From a checkpoint of a small transformer trained on Wikipedia: 3310 steps.
Each number is 500 + 50 x the weight over its row's rms, rounded and kept within 0 to 999. Layers, rows and columns count from 0. Numbers have three digits each. The size before them is the row's rms in percent of the matrix's.

# o: layer 2 attention output (transposed), 512x512, rms 0.15, rows 440-447,504-511, columns 0-127
# v: layer 2 attention value, 256x512, rms 0.135, rows 249-255, columns 0-127
# gate: layer 2 MLP gate, 1344x512, rms 0.132, rows 0-27, columns 0-127
# up: layer 2 MLP up, 1344x512, rms 0.129, rows 0-26, columns 0-127
# down: layer 2 MLP down (transposed), 1344x512, rms 0.17, rows 0-26, columns 0-127
o440 089:604499536531586406442696459495514421476498532419524444498501500586528465411588513484408557481478397562471577413452455511472533516456421444486539526554285490462495524558443449413497593561418530490489540586430465449420455439440455552408575429489626451447490556589483517528489517476551556402456574503535489523567419466470521505544496473535422577462461495555479577479575450504536476417508
o504 092:454484518542492442442405383586590529563548436483501577556478454412468522445443547479531461575456551477463520496557547383521417517543440475543598396580552473528492567391521467509464489418469452439519448482503515446523494458573418522509476560531424514502455464516552534546508470411454519488581488470524450480505547495515461423495481543485554519464472447506517500580464490475578457514464
v249 083:566476494592452489458597534572483419492454448545493530507555495488484486494395500588570492418457411403475442458493404460451511441510493509486456517501437555430461539548432427520518498470468421596529446490384607501475571548505469520497500487473521468461463504465548528508438476553471571508499518416511361486538475461447546520541469433603493507640539528491533484572534568453486599411499
o441 091:483495498500516556522548492410497559567541558517488514510431528451443438433525557470484602498480546547556471512454590412493473484538477474451475530490482465492583469465515434532498513484497569493401461558601416538476495586408508424614490485518525389535579489466572413402575532470486439501510483446524561484417481484513444438588499571493512558447507541548450472446507466576528418506487
o505 089:404428478402509468462484473507540523400463507503476517495499471551547467648590618465490411495458524444467524472474567471531458452482515552516584534504553505486495474508519580419420497598513495544537509485545580472558471460530463466497599554506537616430463501465529553439519491550506524597443438562462561537514491542469523529567525511464476424509524371501590436472475541513516510557500
v250 087:594509549562493470425478540544443520497542537489509472514536407542493460464499425458399566547480579571487570522423474543551437496448525554482476427555525578521445497433554539475525513535582501547416548430548407484516538452431478575496503536445462564456542487449506433563460396519474501421438481590489527439438468590548535490441455544473468501452477450508573534560511449597535487392482
o442 088:437470519735544497459478492370437613461463462494493485449471475495506473473492518453551475510508497434598467420549567533423495512534516507495564539547441576493529538537462494591428475422553531458552474530470498508479544501532451476412492445495408487475534439517488459477473507485447531616568479438581468548582490458469498522460545516446525454572538509475512637510521495493580477550442
o506 086:569460468657537521503485457578510423414498516540470528487536576544521588496443545421555422456473439480515512482446504483557480501452445446507493475402540546397542503521474508520593486526554506511446555487559472553473431421541506484532486512459571535574575457558495583543516521467535444374444479489571489521453460507602531470526491490545618606516476458500389456530577459594463518476548
v251 091:422459456577479472611541489479470455468500494580558583386548526565499487474448516504490492407441500550550478450505448460495511468529463490429460528508448538462477469585506445559551522535449523384539586463391534478452552540450533432456479417549522465420476529460509516431490523455598528539500505494462426485534463432434550436502454507586551564572484354505525451520415501450481546536543
o443 094:481420526341465505518456531448525522485433555450399464574514562474476592566455550551604527529537532522562405494513438446500439466512510531624446508403520425531593450543478507475468540489629428562463421600592531443528452538519551428557416512512525521602506438568490491514535538539464501445524495514542561487530463518504423552555437603485555460530551543490508518490498604516426448475446
o507 092:567480473290509535524541543461449502388410513491502592431512504498467453577491499589501486536530535541512471488539554483543499449488574526478532465510605499450522514509483494467458450581414552566565587473459494508591517502540494493479545565571475564488508604432515449454482460531463464578452515547503497464499525643491556529586512389491454396485521544551509505479497398546506464514506
v252 082:585506417445494471555455544498581499462501512432436528503497429442580497539487590552497463502488386422545616591453609580533461472600466461563553458524513429425530532456424519472463399500584422536485468499574426469555518554474518500525509532545604573456508587487536542503546440540473477562608550548563538483510538506532535496473503445405478438522582459564445516536540418476506438525501
o444 083:546548507650515450462410458504494503487454527424588507479518451484556465505419575535509421499547496476479542455574444506475433573450514486557458503548434434536524525536589428472557497420489455470524452561470491510407433382480479593529633425433498384498537482555458581474480504472454447485441552510476505561529527496438454491514416524611503466465468606358523541557479470471630474610466
o508 089:436444478662513486475551396519436535455598499544584451604500525484502439464435463418455560548428469569434442501353479515549649528551493481429472451528614548477502546467536491492483477485555576511405642502438500511499482582475475534403502489452427582513550418538475458473503464562534485421477529488517461548417508460486485506482570505411472496492578440531567569449544445585515475425428
v253 074:546564527520454520453483572585383586440458371469466497427442583399505453498534490517487509519427495516496485575428597562421379492468528564526481563493488553449479457545548492468489592539539554653403563485522528469470482421519467491415597570430484471526578494554549553476494527573458472475555527507499553431422512499472520522562422571489486447480480504570506504530466454461488419509444
o445 084:478531510587525527427566365531629527453490491555460556607568426468486614532532594476529518419540516463560569545501511447532521574496417493479540490511503500518457620427476505430449457574501486438427427493483495494558520438503429449524551573497471450486515498494545568503530518542515530453486462528507484548400524558532483494445511535536539569531474428485557440483622487564563540504598
o509 082:461510446635465469585466548409524478526519495514552503479544485560475532410547499517398499544460454508405512419471486505430580502535544484449515539482505455488527469511379489507565490509486500429546516533514446490530450607465558529480503534530553523562562369446516426403587507472499419537526583537544484456469516419496514440444415472463446478476426434443420540610511482541508497511402
v254 080:456483577505541517417482495557470582514572453566504492623460492485534447442546499552454522418601479526494529523383656516531479471500444453505498482481531485582458548504556532443447480590539538474599522504391490482470479590527449508453469478545535549451609509493474443475431503487518530547559478386518420490435540576529458498484434488512534560531571503549441534519492503439498523496435
o446 092:547521437592468517523498464466533562472507482397375622502522556532526486592348459502519575457500554566505498467514365522547596576536539448526434465379548533458463451467585520498561496513489531480520512402578542455460515505592457583565524466495475449564514591552564528506463478567501473538426467554414481494502488433492453466483494461436466439423570565468617527576540509487533467557564
o510 091:467493489684578496533497520459451469556466499559472522397500508523520531363483483467476359527497522505575598638545404499488490548507482540525498476509510500520491589543527495481462580421496443487482509477478514517450525428477523480469484473535463566368399496528555525564466451455474558412501483444469470708492495401590561521496438566569438443501506477490428453464500464506516433464433
v255 085:531449548570463592511440490538442551595576561484652481487519498541528495439515500537470453524581473440497535566580543637502474545541523548595493427566468491431464484404438584455405442523487475510588550467454492454533446533509523469539460498466480566558542452463463428559436476508459424424458513408563560566460599499526517452460438581464535469461495587547523554506521528445557568517480
o447 088:544425451579565566556501446438542514429585503555430511536536503409518509447518419500505557557505568592503492418403453473380507500465421464463582476439571616438554542590553475459435536514466504483483536549567431543477552493450567511419442404535464455540555445595497513485471523446474486466502522462620433630427427561597511452557507460463510452532542446574465507536458502489595435502493
o511 089:545538483629644444455490579478477481453485457355469482433576496528518374543461488463568461462553456464503510513437451423514502444571527474463459507511362441583540499409574545509493510524508564541487529446450478453432524492535469650509525512551447537515521492537507496490505510486445520494466513629437531454558540458504473496492494453533519427539544508407505474446530455464541509484488
gate0 106:539468590492514473478542511571573461523562403460531529495435524503449535502575506533489574618504553514527504486553475542523501477527479530459493563550530496475494525544557451445444456407487468471426520411438524526556481545492473458471573547576528510483488519531497575493544429460479475572454506457483570444497551507575446440424501525567481514457416452493586511519472425445453462509483
up0 099:471466526498500449531502505529486612480434619526519553570561467494487486472459498498419501450445479442542417511523523528548484543494475447491565488545492561522439447369497601577446396561431631493500432479521423470519453493449486563510490430533573536593441462407562427428572580453553428417513509503480473580492430460419483582481459516526510475573529537487504472509507514601534506476584
down0 099:467444443469530469464547508503560545460523406490481500469559432583393507546501499541462525437507592490531488481510402525411434555444510467434493501444485487497441498501483486481472534491422539422507434439431500580570425513400616570402528446544522519551392530498525476398525493476456488520501544573399455480471432493466516471410502493517499498487536511509501334506597535568487520520506
gate1 108:500448520451479491458447524449493524494465517495531575525550512538496587572491486519558583403467534400505544468517501509492547493440503406549548489439532474488518444639513441468506509452452466565469514483534596443536567537458430553458438441459523553532529494606449453509531438534528449503549429431515467464395630498460578454471508532519468541492445597427590481532446500462487565539464
up1 109:511612523592423468487557532477608461470546521495548538505471452473478409469447413444437568504460540524500474444498430560434433500422478522411517507444448519513490461537457474480539453460476473484555522476487508451563383487505473519457446453478484421566507537543513458430452499498504527504496460451599452535475551497511577466512607518492462614519501505559574481600454477528592467433567
down1 104:483464453496457499420481501503488496455442521504477590500466518549531527539460481414495632477474528505470532566488532565522476508422415445525568434435459531456386495527532479417540529460575495508574451526434390549494420474441466465498516464483552519546445562476422540413479551491542560548514418464614370525387493529450582481498545517510469552526585460486510483624610525497550445527503
gate2 113:463490549544494435423417459472557518613554565498390572521480583558454545439512440427498452542607548508451510535461440466402494423588403508512515549518453555456414506400549516546435461561438585485567543487510512522461522583419496504518579675550466464464575484527466469536508449416483516556591514522472446455421446535499474510511551462574532401483525432469544532567489461466624495518441
up2 111:457477544522441459490456511439476452548534541474418508454538493570486563414439385454422461587578518578507507560553484493438386509530483557404483606553527518564438558404613519486477466532481501428598472491582528487553562527470551530515574610477446518539524517532589443487477542422492528540557464509502490459327451515436513474527470544485491513487546381435530499463523512480577456504511
down2 103:576522433530456541485538502540537567555517510451480482458496533536525492597432559516519480472510559559454530544522471422546498525532557525496478571396441461599527469412480454534417472525544480563498441410553429511549489570529545443497471526526508515506421491446497440479500448496495509478616480493490450432440449541467503516581560520381573451470501528530500518492504414519534499569574
gate3 119:606437526498518486475487419511494507454453566406536548576513504516452477448530534501467464534530458552529510480518559457518516430427508569532528410505470516502569448546517510497554445482562574470427499497483490543530456478437537471547444456467574434492496518471481474494551529471433448394481432553506446616487564506499507547493531486534549490529428529409470555463504478476493544464460
up3 116:493459528507389392451462560534563490465493416540454482431497569494535512541562420469545508555472525522519545467478503556485549547548457439596490522557435508514490495464431458483482402473477457585523433501379524569491507456452587461436571536561481597531541497510491531534460526541417492567511494551497514408494501465549529463466474553481465507569467458534566557488446486393480560544539
down3 099:484452476484463475464562459586375516477522539508567529418581497522449492520538424552502542476528574394518474460430594531432600461478480523538484421607391474451435420522559442504496495488489448499566500559485565542541584452421453519492474451467527612460570526521521478619440475492572423499442578376599480522531507527491464470578401471533505482534487437459504577522451532515438527550491
gate4 107:503444497436471448503520535545456520438583402599455509551575519558468529522402445500444425485510448504583514541479458490497506500565601463481578553495490523538503496490474503485488537476466470467540563456465504438555400539450460563450443500546517442528552462577470422550506440488501540430397490506451459480444569558505502448465522427496488544536525499460558468457472544556459571482513
up4 101:529522568495419359503484528468519469511450512502439528497512482544511541576460418506513393503536510521496493535459533500449408533483460476460535505486521490480533528598417432494536453587504487472601434560416555499518483513473481534426477523494606462512504476467544504465365479578455516461442451588523453488485581523475527501517537560439525527487452502502553439483550572481526414518536
down4 099:542496562523547511513480592478494513536449500550491545551541556519521613483514435528482476331569479526616493453503517458490562584425507540520577472459488530515432509510467546558524459537494537509531545567548483469541487507601485529558592474482572488474474634482580513546619514490481458540516454570546504467556615516510516553456454653502508538520482466436521535429500544484521428532591
gate5 099:550506537419562500487401509451473518521543452542468551527567438547523577513521441499449470547514472449523501420457566468525390565530510479492421504473493454474448533530533469444520522591560454503454531533485463492490438396457529627488598475481634528533503410488472507446600474558537494495488472452542531533510487486368444532513534553544598557438543517477511484540450547514520452551494
up5 101:524633443525546517545522540558459495483383454454517462540473506502369571519401504529482508393496579516507436638512443565489460497422487507568447525535527566505472583540519534612418463404575530464576447554498525445495464548526464495422418464541440557466449591452467538461487550390429532557491423502507431478528519518527541478563504525478475506554574447501472545480483538463484549438528
down5 099:498472562442522466471464421480520526508482479544553435494502575513571389492467467531438505493574509453597421501419543594572623422427555496415587534523505502467403474440397447564503411536541530490530530481440545506579518455475455536527412532566491498443532527544516473421585499499416478553521423509447488534472469460530504442471436454455514517544575506587533524497437437463567448483428
gate6 099:534498486529475504493569628561538529477497535510540510447515531528501485475525453547504642553454596515488543570483505580571469475480443583503526582564475457518539588514478456472475478495502544432469586456512522504582498569429523528530570534543593532514524531504515505600516527507570494565487487470548483437467512427457447550547418426439573469537563557484501478486385514550455471472548
up6 092:504399593521514458487490556490558460495542501435496472500532548548521455454467428414520430471521528533419568460475388496460449522492486379520528511492512462505526471551514441493546491498404445572522462615541468448558437403467457514531362516444517421461529409456508493459498584369535453499413563465476606513452456534512506488504502520535460574433544478539515476478487514450609529464464
down6 094:503431571682475510496470533472532491526528568438534484448440511545510477421571447500518564518441459540486570441471422474486453496480479460510523540535566413458506511452443461473533510468414498428544510601412492587543460458442434488603432481554540507449503432430511482432405522459524510518455515553485611567469502503452487449489483495518546522424548500573449431467455506548545556535468
gate7 093:507522592553539514567389487478517531529651489526336490530514439490520434418553483499509538613532510530477480476492600490487515409495477459588498590551404522523442477489464457456562569447499566404485509476582469455506521515424515577495513483431442484480495588507512446458528569498473548474519515487464562480474514495479539431521548458535445522486486644431449590509480492465479507420399
up7 093:614511490568546497525505463475548488517489498462458449440445512418536353545444546495444476570470426502455505443571517447435419522506525619483517502427474604559467491499485373421508519432512444433541517411521462515483586439435571476546525531474455511496483543520469576519543396528537447528514503577459571561429519453475500526490547460461464473537411498558465489556479537492537482455439
down7 097:426453531565467494429575617497594524577558510571465424475488471544428513538512613552494593427525470461449422552522477499480471546442492521511526437510541529465418474541562448454367574457548533430462545461518412557405490526465520521469550391476518506581497560568533507493432490441493424438474521453492510478456536442460476499477431424448513511539522341574477440553538454528515425469490
gate8 127:534516518468479578449508530411506495495544425539505446474436582460440383482509478567443496526552442544491504435509464478513528513495469534443495544501456424557398439457497465503463502484485600513615609515544467492610535508519526643450499554594509443568520548521427478492585528415531444472530548466482505405508456554553413503487411444505532536500476525450396584455457382572454501464515
up8 109:640515484459542462402529564599536506510445477514441447522492531532518471532533586490547540496431538530492521457396544492519587583466523578567523556487517453514541392490444537458538556458512454471428464404410490544488499414462485503445489460377484572484477532491494491496475435506407494618500505588555516556546511417454478531507484619557431535511606496503404396496506564418541492519554
down8 110:481481509440566464551598535520551520543416489499485504463507500536562510490475541517507587529434532543661467507514525604476523601466532437421502481535581541468487501467450497513502472534447439399577466448487468399575504522490475449568507450382418588485448547531586499475461359501512474592456468432519488591495462460486534552480524512540494548506616489489533459465456547507521577517431
gate9 095:476389434491476478515487439513504478529454562475539473514512540525512535554491466484564558472411566587584536444502504542490475399527443418472433432445520450458595524590388467515505478510529524421540582531499444519473529476502486583566470452434406504497459501504484542521604539515538560484536492421541495508459571471393497550549462446493471551501453486472553526577483502518547443576448
up9 108:424495447573534468472442461590619545521504599450510547472441482564431423517527442565516494577502519537499454496518528509561389449530441584498404481409472509603455510501504461555451415444519504426493566523491528493455447518501515593506451456501497550492418591472541477490420443574507504493473461558482502563455397501563511515526532569536403442460542517423576530444474510473460442509514
down9 101:436424509522513570508424490563518485472548599532609536527549590494534523467531464441594576507518513517658478527494435523565535421589421527536452476452511493517565404479496529454499544478552494517473554504475407595464516459528455503574405479440487516492417565600484561527439479458437453504502511443538585408550455420449472560450486411531404504514516474471455541424506474509475477461521
gate10 085:526499456491512464508477524443551533476528598544504475563527514494465543524486549487497438556506499493478594467545563477548426531515422493528518506518519507589609481545585440570491605442542406602509460549497515663585475429525438510495537456530483505516476465558524538543452470570462561537590536490487482537431523497600439516639589458467548552534565583530433505485468455458492480450442
up10 088:498557469608513533424459454536428442584500540481513537461441510436551397443475469545515451530443593447530512486458455486402528553517510592576510435599486418464426478564520568475545509464447614411432537502457465388394498540439502567462457526439442541500530542522483538444538497440469556505486577446647445470543401481475545526423564574453488491410557534518491395411522490474448456482438
down10 089:456465492456544537510451538552436539576420530580590551463433447521523537449400426519551456515537498587551507452467403517485452369433469537471451501493534430528553511511517488457550574473558511526559555485566473494438509505489531426498458472506503601554494472483457506466541447512542537455456520462437438560518439475550476483499515442469486517470578475503581570502567534514456533502487
gate11 104:514505503514447562445518405557445527548493546416483421539511427590475518533520464497435495534414459492478512474491465541516582470477441495550479534453319525477469513442544577496543498527501502420478606464491564526501463439443475476473567444492547613492434479500484539531507536529584459433481525523504503568437519505500474443584443547532538542517456487564458489533497498526556487629498
up11 106:490525610502470555610436510561421514539476607475470427469505361604422578465558460475541507504405450516413472519572601538563502425550505490538474511460471550564520499533530550547540504480449421488460622513494548507528495579513555467432484448416477536563445488516489527455519525561544508459473492558509488479537549473435461492570542523465561583507435427538505512547521519515538529618488
down11 101:568502560449503425465557495472500401449579522447577477541453515455463470535525527451506547540517541500472550512557500417538557501570433372514494541525480480490498521579588470485422569503547471440508534557498530508447464541507540405433539481496478460512317493543467427613418498442411531418574492471496535340406594397492504532512479595410546560469469466476556599425494494508552479485520
gate12 099:482537489446491476530606454436549518435536559512522492521596581537570453510490460431535422611455644493555577438468523522392472497537566512488525465521439420596482569363423441487516524507432504490521471497517600480453543558460613525441418463454550478570516515459502562459458445571521471561435598480496511494502515411498484560459536460589483451485442577492589474399509559544507476499542
up12 099:542412389534504522522515579504519424496481440552561560471512482531449461467462510491569543474501514482454440465549466449562460581488533523532499524511492531516438517566560521528553524547543528585501598590526441521484543485574460510447470510562461554441477459495375355440448499405496513483514492514556516450471502566530461512534545504411399536444524409571410485558564482513467560559402
down12 099:543562553506455494528370541521524535500515411481471558624556544557435444528363497489515551479581466539511509493517465442575477562434475441441521516435497448520540537640570440484513543527485594514433558521508502554487512473560539525479436514513412549533383453617426465508519561445456503518458563573522522495518416511567521497509423443467564553473574388445534418434537449461470567573507
gate13 091:480484576418538438447416540549587473441495430521594485496435483550422545497498458567498509456442533588516516446420471515482471497578566614570333603563536551475525440534486465517516502444406539456502472539510524484623423539520458534440476551440520532512488448515567549491539611466553536515496485575467604470542443485510526489486500521528500452521548504477621578538523528455521445525528
up13 083:360498444446546548562505415507419467553513511585456636448484393470526492544555480507421473555473466535538440442512514465574467516483439500420543515512498408432447499483541470478511504518429479486534420460464443519408496457506540551614473482529537416475594472472450518532520450503503499495475531442523469487497574447521514514543481501537542507461525457516470516561493554481522471528556
down13 087:410522558525500442487469446462548513499500449467573593448505413497595358431538534485513541566456536478498470427482420473506442540627441442452440520509467386483516549466540538515557506493501438481531568527464501473548501490465535544492541552538518628476480635513588462504550523588518500507526583459514515476541527491552503557507433517562508535449507518432492446537502469436541507436441
gate14 105:504547506435488449528476495546548552490505566510588476511530420509494583533435454501561558506544501488494557440447584500424409535479550521548635444417398650560469546515480522536503535618500556481512494578589535499493467454514498490498425481388457591550537497494500399499456439585492452430489495469560499499454527483429505479449557448489478532541458521434451461534509380495517471506580
up14 110:541538445551457574489554459437465514460562475599495520542473598476437484415461504479500550438438517506512545630464463458459511534464588518381439581525515373557426519590494464549500611502502505491551482578427437480458565457533490470491550481521534440497387440473515504423566538398447534482616513547466530467428542456440606482459501541463536476551502531469468524448493536522509503511460
down14 101:479523430518373551592482482513562537515496527481483511610419484502437338471473561495450474494392544528504548450499439510537572581479405470518496536476558487541582579515430400536521577535503434533534540576415469526540521560454500450528599468408534507446506484549473547447429486481457569484468488420546455433424571481555517521483461492529473452496474586511480524478547502531572522564469
gate15 109:542466461444635523506463542501579529537481446489462520553578502519520411500477495454445431589448476424487534526629500436491515457527494506476578551581456554513484495451529478592539504442469564405561542425569521444558539490446450538374531496547429582595512501480511418538533469565510520525534467511594455573399494586465463529497544459533560607481443472529500513501446443491423522520379
up15 111:538490541497468427462557512481425456544499469456496428549531430448475493521407578587542492417501546528493511433456498591479465498452419520477439465473482520510468490524586580453510473440480515540561567589426455508516465471576562484455432478478536521455499495594493616451521513452350496488430568446547548511603542491543548517482529489496396555465597518450488440533592585496582542521539
down15 106:496466448544454526408600451539539474504493506529502531498500513406442526518549474528479614535382494419514525444513482624422533559347405437454433502526541593456506579554546488521509503474472522453493516502478519461579501475534458535481443466449511456385541498529514445442456511450506540464471556485450537480526493503466510572544519459489494564444470441448508412445504500470558569562377
gate16 082:556463521504566538479481505425478462563429534556552528482463482453539565530645563512507557522621524471471491489504528489386482472497441515458465524476485514481464514466490527554587547449533551573485526549443592475479538468506396465533471415472587478508470464496496554506533448395501505505488474548472529455517445416505511523518335582496514508487551517488469464492536591548419520557631
up16 083:434516547458538434504561525517478451572480470434492497481508479503438464490533382575451476465527518529499463476507510508561502516512492566496461580415479468496395522457449524527539445413405491574482516550513555535541441541512469444520434503418635566579573504397499497534537562542535557487605531490502452527499537572564525425509513515512472538454464497496597482513515500564479542509543
down16 092:457539503524590423505506462561498547535440492463522664481485480489559527533494527490550558515546500461544465485540479534525444520523522431399592430502404471509426498495519578426525492469602502494530475493498522428490536513453459474467556480431444534449520486488504582479501564481404427496456500523551548571535484448497495441514525521595525520469519506438494455513562548455472585543528
gate17 095:485410505479527421546499482398521500473568470552457525516534516456566465535433518337521583506472578539538472481519531471561516473524543417425498485468508448532474480495435543512445559509402462442414609545516509493533611503490437510433565630501547500571446453483490475498525479572511575460369511452490482453455507507475436494402512589476543533580454534504496497457413475551464527468339
up17 092:482519508457448465542517535629485502465442501486504469542542533546468467436499466514384449417510448570576544488486481497470436493523540595570565506488528507569610470522485551431537509554462489521536468411460510444522517542403525583431445412491557539501519516433528465492562479535465514477487597441446519595461434573523521557570516456404511500581503567482539469473499500478473479456562
down17 100:467472545477398422466428414518472464420432423446547504553470466573470500451528471448454447479497461510495544577529575578545460496354481519414481526587505452515470497511460474487467460486524525486525469521454492460534591501531476541465520474482548553419509523506537492446549527514524567514525497366446512575565504522490563460527496555427563447644508442444476535402463493467516488519482
gate18 096:491514462528460492535467549423465500390519531523545444471495473463418382315521516508536545501520497505497522398502555525453599475471536558462407574558501528495518553411564483563624536493407625482496525508463553449495473488445443527435560482470559580492535514450476486566523479484425501501499476482566565519588495499446441448506496532516495518526485508519484527511526549546449580490471
up18 095:525484481469490504524504498578542517614539465509527490575550523539471484584547565492450525525499546507485492552518453506555471574469510487489523478499512437522495441555425467448431458440512428495515496488498526523518502516456464491482486517531471478465568555475556571449435489466538540486494541477461434542412489573463547641464569442490511422514460529476443523414589416546618449521458
down18 102:352535499481430476570567375573567495595493477502567488499533522504563469453424571452437510492461530463498496502500553541555477615470556521478521422555591516470534461436588489477448494460497436450445537550476623432544531457522476533437481565548495493558459512506546497539434481439540476532506492566510448521454515579420494548536534391574558459473569405527483604428440427446579593535490
gate19 123:423533562540522523513418491541500578499502468476498476537521473537444551475541487523482522525558468588536496544447488579524537535475494553464491512509499503457588459562453519513565571457407429439399383572558486497510565414529551487468468563564492580481538541426626512434532574346554482408495526551502407547568419477469519500554452518464450557479550564467517413597473520344580484483461
up19 114:515507445529491542528600471436500511418531572600467593603459385589501456510398574524552511458443596472560550504541518426485520548495520482464469541571488475514467394518608493421504400529605548548584544445512503448453504603484440547464461558528456427525549536574450484539386523574434524527558490565491512445585530625516439513479540553490459452446518469471450491414517530536435593481432
down19 110:463498599481490536509469521489464478492484556575417546529456584490445530560493472488458468479428454487455554519517432550584471518486536437466516533539485543544498488456544519502562396405562475530530508538610494512524513494438499500566454495447546528505489507378497480559477509462539499408504474432496519363628508501390485508554573568457469564481480489475447499536607534532550544477436
gate20 094:430508469469546505526556409533543566430473393541520557522384488524504521450483447530490479504582448531478589577469468534379408489541498532522473539482427437541544406529503471455471407500496546481452552450553590429593458525427582440512542446526434552447499534512485491497550489577533619508437435516489556457433520449472552440572519414474488465569405633468353564501465454503546466453361
up20 094:477456483471438457535568463511559540442421404451541429434469515469498497539455611516526483491542539504444514582610507515428423427491525447568450540529444470498521452470426462499431566492505398466474522374487510488564527505454563478526468513499421476474528559534467511477533544560511517515449473552393437456502547452512548492476507427444463536480402562491355514508493487560430604571442
down20 094:542525466545492460502635577444567486503467537432565441482507496472574459596426518468432547528462471467530495560507504513558485496564441431510474437520533469507428526442464516500419590537473414500496484512478454543472403478387506480423449519543511541485528564462517578413566531531486462400405532463482508458526472492466485478434529432404486452523445494452446457428459455651381532556439
gate21 108:543442566427515497528477481615478508583479419535522385532514567526447486409474473539534480521474528490555551508406517588559494542479478488436518537483425481496517527485460658530510551336515518477532501482454498417551490516501514542422478502460546519449497459516503520492520479467575504498484518435536495547581557567493523435419484551512476633499463496540493480500433520461539489537490
up21 095:579483410452428465436508516474511511475654519433513540576540462559496534550506468504541461429516467571506410466566411484410470570514574490499481477462572496584576560502445463391502431576482496515403550507602509576487475469562480539550473499464572420528487416537546486395544492510436497558505465524466502455516438408478456557522520449515457508462571565540537574529501445592532480533462
down21 100:611472448479443527530486495515528532435568424549438531508445555518521524475420544550540547457444534408508528488548519517464595562417430482429525534439502461470492531526521519467561519537517549504497522534496459474482585535644422549478505475436466477471564354541472540375531427522478535439460506451560538531602473478572541463482521514482496447588489483498463587441478442542492522523476
gate22 085:541528566440489482520454552477501557527431526461410524541445507572434420599578511470444521460563498501550535488532472548466520538502501497536483517432457480515531472475501503430462435435546454507467562495452590526584492497477513510491576466503493596541503515516535427569429541507441465433516465491498580490524457530476657501430529500519450477489553482482490458476558455515524489620466
up22 092:517551422467408530467573472507512433462453524465441564496459534558612480637608526588452495500505514425484515504474488484452497514557543454486487468469538516540593493558459393455443374443545455628542481496399522604534506475472505536424551545501459589425497441525491537505465531597526466505540486548565553483464453394554639532527459623519503487491456501513438384572466417512489496608509
down22 095:435588523509465487499492494520497452465479582550543502452519532462579526429508501534559468556395443534471500539443484520468601508586564541512492513517487481437579516439465499472438489483506494519478476504529467564454504477540466443460483620428467461490517458454569519536485499478486586436438425499479494472452520510495400568515501593486486503515397519509472435476429507534409418553428
gate23 093:568475475515444530467450570552482533427421502497499533526529460479540470519509466460466493424506450500361552481502525539422500516541473554445467503541528428502529503394502470538489530504547469437527529435508570525434590379461622515502537511484429502444593564503406438502412433514564595505596494458434576556499423574464447535547517466524488411457437475514437493478559552495476477447531
up23 086:522489397450471549473575481485432492551567520597530508504534551373413605595561570451504520511425560425478481437523475474483524484459622433518539469501572576535477574646471526534429387578553555540448485517483473489472493532484545442445520470525534447551408392428594448495521517483528493458547497519505517440522523516533566438432494501451567446499453484532455522579547475554572547462474
down23 094:499563549520526480552548472494535533466551465498395540443471560495522462512405491521416543470434458499545491547479512397485617535523516441562468491450463497436489525622526436537550512497410447614407471475487425446526436536533503553580491564483459441366500490508451544568546492454472512480597501500525516522433484538510499450517457534529422492530552600447492526539524417435478487502578
gate24 079:570485532460437549438517495555535543481475519509479431505474561599504487456597557486463531489558427489581448503500526584422521460563507500478537512593537570456386585536544578514554498563514573549410521531593448493445537495413537492479488454536574462552500411507499494532491498487534552440574430473509498446532537479504478512529480413504418457450532523509492528542552487416601490428471
up24 082:520542560556541449483454437570429499479522512461422542543514550461541457483447505438471526501539458533365508513556557467472455564472564560503488455503473394584537448460500502436529477474541567437526546515547537473537473447430434473517543447496433563453439546540541451540440516487562490489522504536441572585509503569460430427563505490476474543526577499530457578476498479568435399481557
down24 087:477492387483478548496512536550350414406566443457461497513501544562519424531455483563495468568429529525486518471521450528478480515534561613458514535510442466505502543537505567432500452496534471404484476463513525477483425458517488503526535390448447460540453473507591474556433398537580516493509403479496564532502531428496476477563456518454494454428430502479446451459469481486439518471489
gate25 093:527518552476483549532522477517510555606498455542585519495514527549486440527449463490489548410514556492425428475536360439514515460530480498459457574551545494539520515551538390517389395489509567539448547480584527600557523503472514516472494534488502491456605461563549536538457527566480429506502437528481455422559455584475597467589551540478432501447501442530463429506548545510487491494462
up25 096:440544466437460580417562444447458470483480427421543556473503513498389561421520527522524475627540508447425558572455436462510534491518561506521528517534416532459430478503513496430516486556563427523508463453514443512522473473633475428504458556576428545572489542489440518497477466509556510427604511576476534440414490499534446501416554571507535545580604563568527522532538552464543407528562
down25 100:435551500512421500531456515533548557431562477483491562418489535495462536429545583484490506442395565488553555492470515469508465500525559480486565504409536462461531542503532484533509583550615478484512471383425423498484513477496483459463527562548511497481456590566528527519457498452521503608588477441458432520341445448458471459438480455426489519415562471554510558478458470555512490563520
gate26 077:528363416533580457460515423562506539520623457477457500460496469466437488533495566500471503590568546420413576524457484479479504463522477490457610468509478582379472484475540498516506529432460517534420521554437492486445449463448516557490349540433475571454462489451564561474428463444523476478524460521410502550508523417509518466583533516572464520537412496461536570525421477430530609465523
up26 081:369526511489547409540534559543534550514395519524522485539482457482517499561588488559510548487450425422408457564500534487478483461498420492459486545530498547566452522521456447486527536518567446472450490525565470440503606599590491534501457545520485446531483514496427504534578494526490461469527369480472442553489518574545584532474483611517534560442519557434490472517419431483494420423532
down26 087:529508499522597495431469515558563513503517489480516477518532463494493493526512490489621559493553490386421501558517455502538520450463521549549481376569462403548416484519535576470486491468516430409427510480555443503492564533460490587485452512592516541545434420430359521431549584488498499460424414500456398599554488474495481478546487497422524539507585532579559560529491409565529512497528
gate27 099:526538495471480439476454545453539442415497595455424533563438504559545486485532493495481518508537490600492496479542579505444530469508510540429505536512498424544554390513514546578518474463490490475502523450499498504409482480501568528542578417399516452485434455580457543522419461494443472499500423420516488591435510403427517557498645507529542523568597486581504569508470463468493438586512